Weights of a small transformer language model: a variant of SOAP for these matrices.
Each number is 500 + 50 x the weight over its row's rms, rounded and kept within 0 to 999. Layers, rows and columns count from 0. Numbers have three digits each. The size before them is the row's rms in percent of the matrix's.

# layer 7 MLP gate, 384x96, rms 0.205, rows 0-144, columns 0-95
103:524556547385436518485465444499357601595511544504523476420551451514484451496521442535540521550509416465505486506581509479480485415553468576479484585497478471471490459581557543542475464488567574491559497541447501556523472538472557581538506502529565481421485489521437529534641497540494544415
094:526548551416538495511524530474448411552436500492534478506466495478534455499509508437462481460477517540530452469545518547455476592537409374423498510476513521441516523371457447425494464615542520511479434570483537530541458526584497530400532521484471551515445607505555459531636513503488483399
095:576574508511508454555501417483513502509522460509387540428612535479493479552436449491456534564527506512536526544528592417486545482479365491504595478492539543457485532537467458492590541459533535495543537526487466520514506443526532506578415464618409422471457534484496552515449569400505490410
091:479502594499490479465531548470479481499445488504472483476501448542479558625520531585468637527439485526554439495500443543469444589488471565524442492549501469467456422445513436472494552519555476550475546516506421534540542430509448580448558559510539493559496622484610433430605475500489541423
108:485484414597432586447498482489444522589447457574509493547482511509451512435385464467454588503518483485544494477563565536538495449558489510458495552404599396497506591491502454493467434575565498495513549442464445478455589559459557450568566453460546546471478547562500544506475517445496486588
089:520543504448502491502460480521513497425502485540509474567502485541455505444518469445572528548454429371468546501584619446568505486453484498460483482394531539488470493544456506490469450521488501569542450572435553410493470457508540419551475529498398539455416601426523419483470451621562447561
104:481521456559441530554501483602484503456523418486419608547495520529526467513492413492492493519539469506373492528447534445522542534473427480507518513466467515415533514457513533499443502519574539560458588546489572579372499540554541466580497457573618490514441426513571598471503493528522520588
102:477477573479534456621529474502504395474518529476492481542480375477421459451573493452524565484452476473500511536497559515531502472527467529462394472583458463519489455458516468449458465529500509444503440531399508458477532472630484569466540602556519495456454477480631546442591589541546464523
090:474539513533512526563550479485590416436550513528521561510627525485540538428485407558447475541527521473466550467487500492390497435485501566524518485532532517503520514448399531400542421598473467591498511597467500577423469528529580457577495489523475474546522492538534515543510371580537535465
102:532529486381491515575461542550591465575504463494573492523589541438427510476457559521443530542507492583507439523430458510551534555520578519526682505458472484461516477599523448455523574434519450432484475557509472566525583492456504482466537458417487462512585548559465526528559528495459465498
096:463580639518535438485548464578570422555498506468563500515431441507507492578491552491447550473535478455467454493589450494507481509434522492490466479479488459666551533520490582553570490469618475513478454461485465570513464537473510533501509596424467534453545487420447524567504479451451560577
113:457582474446387579549531524394448500429539434469484531520510385565468494523514471480466519484477398501597515511453525490510487452446526494442567493441599543564547468481535610501491516517542539491470475580523371539499543460455505470516500449583470441467535543531549482589448538545472430549
093:521480439575463579473611528492568469476575465591576461620520498516464511498533464536549501539505583446531519487473490504501560427451524381486537557445542486485543482453481458596478435547499484539454471523530554562613557539471532423521563599484470522480381520494525482503551536407519504538
103:466456512563541437510520464576522467515516475499461368525392606432540599417477355488541475516482559563432446508570493462450477464435450465483484512478431494532489387545574452421397527546490488445551548490490501482541465501546482468468501498594476503542462483513499471460498515428459527437
094:442508447531465428466466537591590558479476489569459522495487427475402508464485591523525521489436548473549531455439493521519565482473419503487466541529518500539448511399477495582532492450501431642328501455406500550498539453498431508448434523403545492531499591493507506550492507521508534514
092:463479490537490471463443465439534529528504502474586553500425463531528552539467524515459522474592493498529510539511456394548449526575524556435471538561470615488533568393516598543398437462566504435505623502510566500615536520465371464503486556465529502500539469456506470443520465536564551481
104:518433502495468538467528515437486505603518527451574462363450406524458458481623504509516452431504541502587446448507519465527449518482530522510477517523626406434513499544581571498538465490567534491452607489460481484553519454431487520574492508480417482500485557501555462510524628524459541429
102:492596488530501436465534551438574500542519451530546558455505506471520511490570501561537514466579485449496491552538463464519492488573473485440494632450541500451455556454502506578421502554473438543592522503497508515435483497526505478538472547523531445505351445608462452544388477574567598583
107:474396467551405578508467541564564454479562412568582503511476522457476539535508548503508524534516509429479423585527512439534495500550512517404453577590522430473472538549541468499517510410541448467524406433508573567516516492502597452564434537514474493491477460522518616562419506443556455501
105:493554518507518608515558475469548521538465454488475426450499529509418550415496414471510481495479463483521561598547491481450563511563456502502543552493465524343500418413513443421583556524560502469501470485523527575555512390533440444498507532435580451522565459459451390533471487479573525493
100:600478533447421491487492447407529510477531443523527503491399503432511364481533528583446507481534546427508569496517502450448522484456515413499450459558508569454550629516537470429493562554504386453557511501511589531505447523433425420518503516510461429499437554491442544517417481503533516464
109:392576530522560403492542542465572505431472519518482531465463550501476637546550521455497479489525540561466603527533459480463495537565574440516531447462450483402518475570499515446533529617486534486494513584548625499526464574539484426470510458521522465517577529527456414565536519481585500462
101:502503471528426479507505592550554478415512544556435476522429471530519445487416473563558547539542501492496525445471507488586607418579470479533387579471564506514486446562470617451482463480404543460517497566547582567495451494540522399548556557493567526472527497540471448402506433506485492484
093:536561409537562536484547482465404601488520480494504535479488492609473450531602480473534500386557559523498380560526562528504467432505391526514468492386423504487500567482548451503407464565501496501472466386527513562411525517536568451514440506540483528531432533489452512545490499436491505492
100:486484576519460522488458440507443526496481488517484491450515545491474480470459419343505444437504466527443485453551476533585466495496429426509482619430391546580487587556497583505517512462529519467456502413451531520499584481517526608426611492487460477492483458492446436558557485508566586480
088:549491539467545545559491563445486513519525590479496474509433533540492521521514461490391511504559472455537538587483507524437436532537559558497485537539477519471587357520537492443517555467528540578421452468444492456479452559429570478614553477428442493596517444463508458527472470527342515461
103:524551549557525539515511564454483462536416428540530460614525429494451580502537481422536499598494435431494373487561568574553433566497536552478459568491546570479567590490547541479520484481456528459533580585490461550568477531530582474537525609473491498456566499489551496472497522540571509482
087:434499491552544432464527492479543434549594520488553549488529456497490549406515474547484449590393515588619563502561508563529489468447432468469469558510520488458553456594451460593476489561489519478543537524588480518460563472555508498445532449569496453516498426446525393547467510558517384476
097:479493441454559448575509477489440554435634489453528575626469539486529459539488510503485413410491479412487483474554418483449485555516489511498559511565549449525444476494504503467449594507597421477421576466453530493495539481525570553511543548495478475506635560490493469450450566468467570548
090:537562488489477454551469459569502488459538456518446467519494487367399515472377523518500530533478453537491590477496484549493540463566479430470463499602481531476517514614457476487480484511477426520473606512507523489592532425570468485417453506522472489464601559504470488445426545404456405413
105:486545576443413406491496554467500499494450482466502526447598419616461518524495542576449574393589497482427482434519369507592531453514448592524464534498489471506489459506507474510506369592443566504507517441463549523502499528522506547576451496477536568504572455532462485519522502479493562542
100:473592513418500468488500501517563413423484484476539520584456542627451471540516456528487504541487472507415433524479504532484418437572513471571436442511447551490495490510453517515520542500473461471469467538555488529442597494611479519526529479480529521513534364573453558396376448476446423465
107:557473537508492523557567537489417528443485503523477430466530560433482492459490512544420638450516486472549521458474468511446614507586495529481463455495536524483537500407530505559576532502499641467517439535486458467418505508488531530549471514486484461636528535482567548446507512671531471480
098:462476424512539522491515555492594476559587614497587476510484496405396454430433494500571502532540485503520560414556515482580489401540559394526440526435488504477469565474448479469461472433499515490524550537551560550540534502451380488467484475471471531467461491547524449426492482534592570571
093:489523642469466439476517450601535461432499513432514502514358542515527438478450527487545497549499428549455501509549490549562593508504502485428471486496486549565560543467511522525516451509527485536597406481483459510501505472572494506588470620495559532490558562414612512499446399560522493499
087:422495559505540543476519556563428548546425490563469537480537517476534526573547499513479518542490424469493419551549449552543582528491402499492528590494430419480488487527484432436527589458512450414402515496428416471533464533451531500511469519518461483477426566565382582517582563547524519424
104:546455471468509483514546456483414533522582477502435591533439527470457438422503517567413522498524508454489538562522495540456639497496483462407522526464460508553429508534474497484563601575513479467417543521537435444572554433524492431534537476499531336492506473520426531435553481574460470542
103:544508554467506525536548484509490444468594486466509468381436509491527454495404451494484576435468443530593490502467475504414538552478526545534428417479480516475504527515525493494593474470502624488460583536574410538510544575477388493496464543516640500534453543462610483492488506572536538456
101:432511484530542499462482596491551454593484479452524484536536541507539449501489501506448484483465507477615400476477493429397493514496395517450498504548528453517463439558550421514477453508424506408445585496392477556531546470468477531361499580478553521595536482562474497561569487499405491454
114:465497524463485469464639440576494408494544501404433465538459618417438543509502564458520500466463439563528485511437472446511525427573432510529457545414533559468492453421585405493497546563488450446568619576571523576496507494472487536519527518477501524464500501482551428476523473475464537502
098:437418561474548464502487530492556393487569472426507456534560478546498540499486527591480441503408516440484543518538549566524489328606440582520435498461512482505469450504498477564553543510596486471486546460441444575414502409516556487501451509510452486445449484449523551474465524567559459539
095:466508549527425434546523566454489477426462385480533458444512527515543545399517472456475494459470547459561569536467502492536434430440493511421509526498523492494559487537514565575461533510549433437507495449472516453560547626393427460475480453464459522587573589460456514475560533563621509455
097:490438523566572485411527515478484505528534515561608443459563505511502448584462546443489591587466521456495415546499512520545465547542448405595541530438554480404452490529569456495531516529365537543488497544424499493490628513554502526507514484471624482517476482522483526520515497555602520470
091:491533551503483535460474512475481552589561520556493463511500427530483486442394596441451463506441581560549387535562598461533608443515400463487446491541564457545494585582448441510466470513597552546514534512484498544471529447491503507482434463494474510520487502541499611436426540519487404468
099:484520495563512535488439539515493619387546550488541481452485487417449549394479480456425475467464532483494548500478486455404534501549542544487597482472448524583507508514529568498501507443487413425496476479464561627501598558586428485576455460519511390491431472491463441500478554541564525469
084:553496451430510535573479521548544473601392559499444382550399562507444511479542403461522500498519507538404517516548502404475481556602506467447546487440466558558564425517545456499474410485568506480489600457588476593407443490523540509527503548511515520492533551458539508468471500465508533500
094:418512468599532498462451566547534515486458353498589466421564554518494561568528427470565472484530484507456423516553469461439483526481467585511533561506541516448479542499473536537561505525596458509544611602523580493538565514523507453536528495513494569430473596466545546542463530585562465525
106:586470507443509522547538517438382543546520518450575494405461500517443518444518603514457442491477470538512421520558480452450469422562456640555499517459544470482500492450564497485490500466503439470458468533520449522532406511545541483458570500509458449485539531633530488632491517506462598568
086:476551480441453488415491431462489520528533516558526438534482529493534576522516557504462531453487540515500428505563531479487417491554480555602538556517487576606484537537472555488560563426462485514586526438427531420544475558468563525389590562434438484552550553564473467581460557603512446513
092:528468435478417483543398597434503543412598469559500509430548521524487469523483511444510535478505427427478481527679499496527447529486498414476479537469576466448481523433495593497539567492523418470443537516420468471506425411541488495465445456416490526432447521527566463523549511543538518514
100:568588543493554515475529508472440468446548459497439474580428528564459574522533447473532530573521580532584528511569569499564510543511421479426438552507503491429511568439641558503469564472587506539507379433541532583444451504535540561516539497541554486504485543465508486443553532539506521422
100:512552469523437476562482433479488583553547439483463449453440494520548420474514533494508537471490540441528535538553418570425508419465460427575495486496548521454589463463542510479470480538617453546493555514466548500504534465522565484479593500523573593470615507445488549378483508536480451365
109:494538458543555545484540493404439509484433391479519395568524528516539422495532471599482533468468444559539436487433465558449450503486500495528416629450552556499549456447479571433505514584510482516423400579452522485553519521398480461524541472478533503577451523445477483544482445533533466426
103:476563569596460515513561425444524488498408506428512490481603569512547571415432564556460517435497608446441473427504487472469588489459429445538533485508470543417453549500469484504432472489512623485542523548489526461617460526565559511484534468528558493524546509546452517561430522436516552491
101:482551534495411523405457467519499494434569379531502460448496468440540412453531480461486521465494514489557476448486495469476484534457441507548520477518530436552597529520489477446542387482517542442487463538369439600618478576538448563511436504462487497511474499515499477530464600595554597477
114:555491474420487497582569501505553577460448474464467447550426480498495537431571489474503358512445472563574468576401505452480549484468464466538556434489480485469446445512432483463535527584562468513596562496410548453557516523537512513452473561514490555558477582577488562446402572487543469503
091:469527428415514436533561393566496500543571488535489503430546498495521638461418532530515523425500565570467493568498536496547644516419496520568488481484498492459577441513497478506483536435514584388492533510442534483485434486493441410478461474517498515529458463451579463511518545548525491377
093:557475598414443502487564494406525539590560508461526502520573530504442534468485512501489524511557462438494543446546505490545549442611510558447529485549442447395450530509458485339484511456524508533537512604478430507543531505496439523613413500500410490556519423509461466475539529525492458569
091:548483405440515510494487472355564505489501542404468501467514532471540496436515405452445421474494510575544519553545445558537441513448521560602528558418534529482514515587554463472502533501547497466423515491495525425607511521527537467504481481556420438538589526446458588514491460473580594470
099:504521490610475572550456449471496438554558433515482510460410565532531520561477489397437548598595543536547448472509570487505509462474471531600470503472511563577427446595468482497521478477538488486449567487568560527443518496517526474386470477495476530486412466406523478440469416520481434412
106:567469520485574610481566464483557595479513483441478475496438531520529439466443512431505501507388534444468498523525539540442489507507454542570482544494507398434499483498511526498469545523509419516462485371449495554451512516515526593539575554576514442576509423617463555504503516598452494390
106:431486479515438493500588499486597441512596584456509406453472508462514524536566465572459455491529535509466531491500517473514462451420448505522412512498480473444546501515517413535418503497496484658534537358532471570551525459446476542500493599475470490465512478463387462573397494535496468486
085:469511573557479474503565395451518528485590578569490482550492437562379512441569514520496488556470483515514469466503532595454483436555469459431477508556597441587483498519473441575477565489462462554459469489549499442541478498496440570493645518460430465505491569478516541526580485535605546499
092:497475487441517525413420540546411546509531492486522526523494543529594551506490423434500515657535471427462387515495559522464423433393549477500508511447504497530464508512499500393458480439594529448503547486484465552592478489608528511514530445522467400481506467426464502493390491499507457463
103:469543444520512505475481503466423469511583503447484509520597526508545477490510438474590542498438456496522545479494474533534418622490435468529389481366482526556474523565557462516413377441519491597467460544475475556486514537561484535467516526460452395533499489523531567510574388518542528430
102:444462548488589436506519407472432518526576584432483583498523535463490568549429425434457537519442548475496513488508475509533559515555561557546480523481554472605386451525488519508520496435447621474494584539479472479529491536490467526467537459614417471495451473596528502546515619557515505482
098:444458455408500578477531440541471455504466517503536446533500465479450448630458522515442560499526460480520486486485469576535532514536472577483515440422573442454504533485500508463557593474505485581652474512488428459431531415551511526531565613471434505486497504546508465450452499361473426530
088:475477516497555586472469552451608495516571482579505490502569436512416432526577506499456469458469394519442469537502494468478499489529518497535537506469515401486453574517520540418407425333485507488470488447512375518506519469470527545432502554469576475508442567440472471479505488603505572457
097:439447496464440587577463434435478374539511519487499522556489526493514473506553533426507477568462533540482392557542537519437504439528602552496523577468495427456549419491453527430552427528499455459560422471543511539454402569445409446502532453541504561585482521535546516519497430543532572506
117:568486586556572512487559486494516571525422544421451520478465504516433568584529498494428411432505477497486439469509501516451487500446465486546531558468469476514545531380480431511544531446621517467510445487469442525541547481441485479513415593573390456529487549520551398412533563432460469489
101:495396497527451531477539543518514536457434580467572450472513495564422503504526596512504516419510606446478510529519448437489502555539554551430425498431423489426633498535508504472505454494428565488585431535504451457530440439534446475559470489483485472438507569535498435550486465621530594505
100:417506570470441536523516533584481515509522572519430501492404484534470502469521522499501545484524607486458499507510591563481449538427554583521526519357517436531559432485476475538568371491541502375537460552491511486495469517592473482526453580571466502445433441499555483561553492477563494426
096:393516462532504455473399515479534569557593463491551545535530538499485514444621545529456514519455549461451463451423391491427492446430439472501473552515531498503487571466460503488543380486498514518557434533491580515512589581605519481570548417483486582460524567503445508511541550499551553533
092:372509428549527565508521544513490500416557490444468461498496501547562550606461549499474552452571551403451482393523484519526503411448546484514469521502383451427406456571521505457494523475530502469578462467495462387524527475490477479469479599623507468506473534471554501512429508455470432532
097:459507487532389526467486570515503506502519479620452459552565501415537574507484549466446488520517567555600388484442441477516519470485457532436450433568476514469512513428490561530524494467566526521481502558515505594527606482538434370514515489574493464424447584447592524527489475473499482588
114:561527516490412466447590510405474529535528517564586502375519551493530515459535539485516518524514396482580438499543478535544544432502511512487560540444510510416489535458481462418487487367585457422567600505553532471477500595545427486511472440567525556517532550498403475476486556503503554533
092:435591533425445487523554555463537404596455468477451482581594547582585392420513540572547493477462456467474426511420500449484475513505525516476488460483530451418542564537541510438402486549554472508569453618484495527560496535437470413550483494439526473425525534487529472495522450511523532490
093:383425459542454553416550471495566468564486518453496423452497360488496460499561501466428537553431423446580395438423483480570488465534495564547456510490519588514474530543512595559538418432491488513560542481504522553419525493447413523499562444482488494498531481462578457456467519493457506517
098:476472449390538427454468502511421525487574493534474510502471492477540586489552561524428506496405538537472457593494448459420497473498486527547496529471376552460434540400494556462488549513521483468464408656528455461474475531537489533458453554494479500549507609482491414553486541432462518408
101:515413505536438492437496429585481489514520516523579455535493588549534408468507525538410544497487614526504508534505516575502509439548430526497426554372457493456471516475438512505541531491476502462498596516552408478407447590418616499533551480489507558539461484511382514488479454557452492517
095:461568411550498482528583520503518552410494429540409502502435532544437618476489555522540531407571520491485480484551420514447455568470578518552552474431465513467453478551429508510547511466645475535401601505563495530500463534548501497554560450431505433512511501497522460402505479565465484503
112:507538459464452506581523629588507540496520445521591456523496504421472445473574476449475610490555471502529518478483559488470510564467527559492518485460508487475517543492483587408496540515520517592526529514412418544447634491513506607498531532431541492519550378496452381514529560494455483512
098:421477552580516569528515399448504549549559555512480393607417556435449517560614513559422498471509576609450543534528513458423457532502537482443478453448499517519477453476568425451547529444587560459530543530476479450485460466487482463420559481498501523559526502535451441513556512456561459481
093:508545624509512568488475449474449496479485496465422437465460420481485560479456444513512464550397477560489557482469564415531510523481511552499454520493447662483619537480492550547509565474449514472500390566457550521583451578605525473526480529548514497490479579555564494531553456505544481440
097:412486546535468556464494518560513461549526522454472452488487420503501480525471505519503473550537631570426566414504495462468575502444458479489484487432463489465572526456368468482584448474534553544488440495473446529473555495568505576495529543345453464475548530534528548441384580450493486571
088:492523511565470495468556475508492512556510412468456520446595533454509525475577528476541513458479439554527475522561390422462493553528515473517565538440527501399511446579498483420520462427525460482542589615514458530588435524581512448488496554524527512507474470504474426420340474558589521507
109:531550451472482485592495418530512499511533411525500605476508384460400509505399494454508457512413590475456623498525479554425565555514435497509493451514470523537525557451493445518470526492475429460470509481505589454489486474468472509536567581471597376514441510503449458533404485493494489426
098:523471487489511552537560499489471514435451534577426537498535563504484471616473517431506509467476468490495495597450415538446538453498471590450357537473434450535551560486519487524596509425470439516505503545499572424563559550561470440433465443585496549490574450500435578457513604546508525504
104:513532476501436494461486444559450485584617403503543474474495531550443495444511559598440460528527470490507502491493521412519527454409555551508487517581585512483620534529492487460518535519506524530434576497563440544572466508568494499491503596582554463436586516529513547595457575470500613469
100:496537508497450509516596431449556467528480478461465555475492528438521482455535580380419389472488475522510527421502539457505527472431506513585420564573490435460549517546372537632480505465513567503407548482492478602502564500509482544544570424473517482514491455523460537622489508512519503496
103:453503483433509460532589548488496482497439484489498517547538549444451550518443567457469509475449420568497498389425539483481445492533541505405534434529559499523573506498467452526576555590494528512476474538450569514555492609514491519446551456540412444574636535502549566501505491594405422542
108:483493508528524576470518548461487433522503502517524536528542476551508520380448494515503421617495438437585462530574418580359596469543526482442453483523555484622533503446539464516454476504525491567554510586535458469525491499614546504500476529522513478532491507545397493447413487572559545518
111:429442587442542527542483568497521429579550424409501418498466516469405515514509526501531454488542428484515530506553462563523491465509508482404520542514570421510543451459436536519517506523539533449495514512393575584492448576426522495522453510502557583561440408401498562497442457573560449445
089:541507486479437512482488432544583430499549572450592439485552497565417530459518467466479496626507511513459446533421546531414575583558513472508467552495512483481478473457441458502541441449443438437500495481462489523382583525447498423558451595529556447411469444519567523453513438440502553530
099:456521495485479393547563450449531531518549515527402513515491518488521526434506430500592541489409589470428496567620536526454509451522459448403545471450397540441495384454505476517489503479560516462457557498565561535491482481501502557468562563511508527519522505482526375521484426384470534431
099:545557472511561498492433465542442540468542634520484499475491541464469415452409601520375491480484474364485460424452454518526535528556514413506501549461498540596505482476518516505495635546562550449455456434433537537477484436491444487532464473441527485563472548445549493568506451528532541459
097:498494545533599457473537579456542501419485555466445393508386575514490461503511464584573476533512510469546523446430489625441521464554463459409459429454587514422516579574469473467478508597564495587502499486503476482483533470501504493569508531556528530519471549537463469473503569524528397416
104:440442558494611418530527580445502489534530528445516519590542459533481528526491479569509527524548588612529499555563550455541499509471478507491479540540444459522482450510456495508626551530530535508472485451432595611516533532467476529451573490476584494481526583472409490581630508486505572449
099:547582453526433452500522452498528591584509538419450547518488464597429497451476483434528539443506459469470525520511531550449471495507555593547526588424493503558448477513484464533460449437448561521495459545428485590429497475513586476644497496472522531459439573598523486572529473522404438523
090:525453433453439561505478531566512558535428477511432446426460497491519577541457551569486449504430511486440507463506457485562582521486491499529467451412477546535480522610463502507519510482477482489503473519554573434596508436481434494469479576398531441470512504564522410569542507646496356498
112:512522530529495502496501619518604503476560477443624565516479573538470535461550488489530515559438534465581472543529393501549488499505547507517409441415448498496510465460536437570540514483433590500448443528483486507527513497516669511508451522547475558544528481582571443585445459569454519497
105:547563615502443583470514617501497481447528579463488520495516531583509522467542517531498456489484485424551561476475532541463547463594530405458480535454539597489485436482439534400459437483534590464432531580518541470480491432526423602480441514585477525503573508438554467545506434452456478543
113:525562515484451544461478561449541555488470542450494578444600392520570510543475381448498534567555522573464523461499493512468386444513524433486506560484573379510588554422464531473493447515531529535422426488522502499582476492564503505455461444464522479529424514447458578561454550509503580532
104:547502476443439530547575461526571501474514528438463457567501629600524478480515493472503484508490558416423533469529473537507516466530441514544567506508492527481493453526544411459393471546405576441438426446497418490468452420466484540503637510547464545568461540586581479461450523466568488521
104:496522500494450477529424510569529480464517518541524438485469626500454489400504434636525490595441543516512563601462425513533522463538378554475521533535412482438471591480463510444464557506569418493491549515602527463542465501525474485574578521481519453496462556534568543463427464467550494479
124:394535505456401466423472522461590537547535458524472477534473526593574427517484448491428503508422473459481472448516490556404522509492500473521450490606538585539515527509598444552573577552527512476525571472497477494483505503588440517558481591489544426480469428502396484465444399540458488535
110:494417550507354469501490502510485448496420531502499617508446528530545438521481520470534541524453519489507505437544552528445505451510435388523509459363584506519552510590501557490443473600462400433415459516435403495460479462478550483488534457503556462468440442449470527576484526501545479453
091:407487521487524454613510468517410456517519497434486417509498525473533518510530481552391421506431453538538510457585491565560477517419481573520560484491518504559599514407566478604434479595551496465550536459410489448419509500527512423454536526499499497558442464490472453514422393536513528532
114:427475550575485531444601534494407588409422497503572455486538510511561503439562460437590548485477482409499541498508480493462515501458422590517469559507450451410457475479602391525489511463476448450482518521533589426565483509455514558458431515540477525526482554496564487563482527606501525450
108:555432544558508537526468518444407617479537431531403473542535497579535449464460532541498510522541495581567527494614477459482672481555427461546516480448392486544541520507498467438471458508500455475461539625500538540480507471500560458526519477501542517456493560465446441484500544528574462424
104:470494449385546559518594516512445503404479566502443476526496585479523540421491488507476501500558458508561509422541576517501465502450545554444457580429463502569508497423504541499583464465555581527559566553374370490482560537480598443479518518487426492490478433496455415446482523526470491483
095:582484510579559453525500485540514494561587468458524473582499469466539476476437524412484516475500525449623614563481353478526457577409457534532515503512561495481431509543526547472496459444552475465442533591496531552563551529490460506546503463516505517458559564511506523548454513455597576382
111:465606438500437449450453514500519514461577473458560555517379554547436508520564473540500537622499488559587540497502476385527567447477483494468573518499484497516578553542521407578512549450482591488403490456532530486442525414536497428568414470486504530551498517489586543515524544500543443507
098:527543570486585570567509537522478482453492438445475517588526416409474501460557494504457530478507463497488437462430504448544465411557502417441435503407443517413634515504510536526495501533502452460485514473600433523426446513526568528434460602559554426448498416510473487507540470473487414471
095:553453489524490524497507435476577476465483502492574570590553461539488485528526447371459528524428565560591422542574508393530445431480421466562557461451464526504476434525544438503560564429538474559535503570506369569502542511553460561567513494474442528557473516531551499435467485530461460461
092:506502550428400531486563453470565548496477492444508504457424442501505467384525553579481479476412531506431548566520503449408516502446596480565546438445564465432521540556488503494386494465466477519430448539512468499403459494565555509592496557592496534510516481561487476515546430508552589568
101:487496535484496488563532547515424539514516457534492545513529473502482453489522586466573608495556407525526490464467487489463460376427534523585426489555618427568434428469578449451454628465490546518489559507498441500613449525463544547484524520514426446464539446548465443497450555529540533445
093:575379515450497552516491459532488570535611501486439432465514515495604449483459495419557522574464440462513515483510447590456629502518549601488460474414535412507502511437552536477418549500503568489532507417522507519542493521513472498499436509449545485491483448511605498537400564547584518482
088:562518524533533377555474474530534455480484525425473502579525539457491440380470471472463539517423600597597512422502529455595462465429487499535476546491508494484607565585493474414564545483470478482505476467627499456558473456433399520464473508519460528518510515585534483478472444526504508557
098:523369439489501525469415503482481530530585513543572553563487423506524492465427510515454559433528531532398506605487517555499526460493428498510591458543551568455436531518491434493446602514547458476457528511454475541424504481494494462534514476528534362462453578466487391556579529439497444477
110:477532521328558373599582548430491521451479478548521517451453474484471438606478474579460530477541480465515479539408474542524545518445530489445463488437520533494560525555568511417550566467474534536542452574448480482466552540506560518492423572433512536511449419534486516524443477484461423480
099:632488504495477501591537455511605403477545462463524523526470501491472511449557495523445469579571377506472467461574531508491589438537422581456453453518459551457493503542527559439506483563525544471549533462442427606587596527478418510541483519427457549559494475495517503446524524457477573516
098:497512507522589485494537507439559511522450453600527447402507496546484513439463529457454493463590413564520500441482464465547405504510469461506478474443458461468432446507514532434549438466584508539488484518453397445539510494543357516567524467410489555556545557533533339544510495479528556526
094:384521564491511444548544587525531494522561437512480536512549459528547469471494506490517466492542455431492486451537518411500532498525400505577459506456567520471396529443520444349393465514544536425506506513509486575458472453452470635433518522504419424408497533482460433512488484433452485530
092:565449523499465569458560506489479487488505556499506552498466525493526536545514651527484457564582544539417538525464603477516478489519452474509430577441538488444582526434459525601420460495519590452480356525438426614544526524530487478518517541519440537473540514577533517456483524515497430581
104:561501505512473481412574491467610509441493515490443564495549481503527478432570509466451480513600487583542544469487502514488590417563449487483502589555476447446595490473431471491565566532499537547491519592622606554421447504516523378497450505547525577520552464478465450482470447528486462502
101:476514473448521452574534562525449515547472539530438499496418551467418376525463374505423503473480445438494545507559573520451476585465507503456510500402543506422482550516574589417550449508454464467516528511478510468514484488573540539594492443455557440513571498552569480405572486466501565565
097:497515439506570527532458470405455484497491477490423400462482654497551580524416532464481560558524477533535474464536490454526463397515406456439541548415455439494500517531521477511551496491489502497406523567525458392548470439479534492498484449438549468500370547520541565516590516557540555477
100:494516575462498430450529460464501482489436465506518461525490479523537386480540460486476456559475461510519380491520503549521515494600412421489535550533577469449515440421555472554463508436538480442386428452474595463456552485647444479496534384519539476452544474510465522423442446456465510476
110:522501423539471514521531565481576586457560499460413435517494460551462438446475499389494552556523536568466496487547467469356492466507454527581502474529502589483499486488538532523499466474521494463576474568549422509437435431460604509402502432509596515526486620433546486572475473526527536466
097:461556496536423519435545524489449547515511519534458528501483493440453502508432496431482477493593509420584563454584462482541617476521443559425558538421533480550562570411542612476461528461512457410541371505507465444444477499495507460555515505552519551542559582424522403537487492507539499467
086:469442551496498489475582418508482455549501552475583584523567478462498491514499535483536565541481535566453440531448557566413396507505499456567468532590566546536496509501545548484443492449556576478573470600520516484487627548539458503530446476535444582434426496417525554509467483490482620433
104:438609521434459578554377526551516499451412462488501449475463486505497482507560532461460587477538463496618475396545579477524523383503487534542419567502573430417491538510509519410495382511483453438478439530503588489495453505561445473466561480486516496469548490519514550456525525431517489514
089:444518552500433511521434494434574558515497519532514450509575617480431509364499497510498490483479508461444493524529421501445507514582447514509574531591549565479446493478439539571549429457485502546314456514505555474496557493453486526428581429463507569559475484490553504494399530528522525497
097:457469491555384556503574473562463364483525530485473508522407543467524587454470486376518568408574486446446514443535521499544630474483432493505417503417544552553509570511574487483434535434519534476546546543532493508520464529438592533514471498521474497403520434509477478510504470473533441508
086:338494491534454448550489463465536650474514456485500629503479471531401460583465514502502460573414483530467465527420514449446482479434530520540562521597496487438501468519534561577580560493448487466476482488466479540512482488547467497423496521466499378501495489494481451504525592441480418524
101:403421465427484423503520461474508532531509445527649572556453566431493523426419569467522523506512456607497479515522592518472463524493417549502446471489473618514514453537512498518543444439494500402557506469491431575497516422549425503477477516581472485483496489456575518516538580442484462424
092:521619538449419415578501464452490485567557489543473417536527519589437450511451470604469488567477484538386515497396431494578475491468537385441548532508509484506510580525483487570510580450504556492496490522517553544507503498525507459489526484379447466463464568468486538413440449551455510544
096:478498496593518601591544542586505503410562514515511522531433472495452555493411528503476486592488473494536518551551483537391571572536484479542529549452545489432502508584535539509519491554514455433553479506530422509461465496476496524562689557544500576535549499468482432554469528434567548530
096:540517483528482548501475392447515543464531500469524567509479511472420458464505515570425439657410475538500431548525537557544402464538483596548522500502485594508496539492517481527481506406538529490443470474444468396490515459556477435507497502585472473593540558432491478532382535561521411493
089:512499516503486499554393496512586549505510487470545564537474390559348523425435435434508523515442526540498526499529563524502519467484521431478535561568470515488430560475511543523396560563471463461524454507512554515467591476531474456535405550498495591452467444541615483476474418568582543501
101:441504544564428432510469572534544520505535428667521562462520434430450467597492493535505526526519489501550467544514452471449486494385496437494541606499448442517550499530465489526540561558515489550464490405430544499479389588507460493514472554520473476440525460553416544523522485505444606541
094:500465446550486536495570516530520534455509491457520508486494418504515458575449530597429563539423483538483527479532497541544538492513496504471452533491419472575559522493445479462505536506552441497525573419555500512492403436517468477583522469445499495546398646367580532578449418552544535598
111:481490501490569384477518587549506521527536518497422449487454532469548511497486483573457520505487500518487500503463451519516473486423592467501481527496509421459463466607529402563446496532532538473539562587519534502532511422513427571509406511495440434519342537448620470508498402469576486413
108:483499651542448452552507580530458414542525502445575449541535511539534533505456563495433586570484512544543526576613489496610481469455470457641452497445532489522492488441530525465466494519490486440495470518496556511543535474505561512470503488514576534462483482468487622607465440466474514599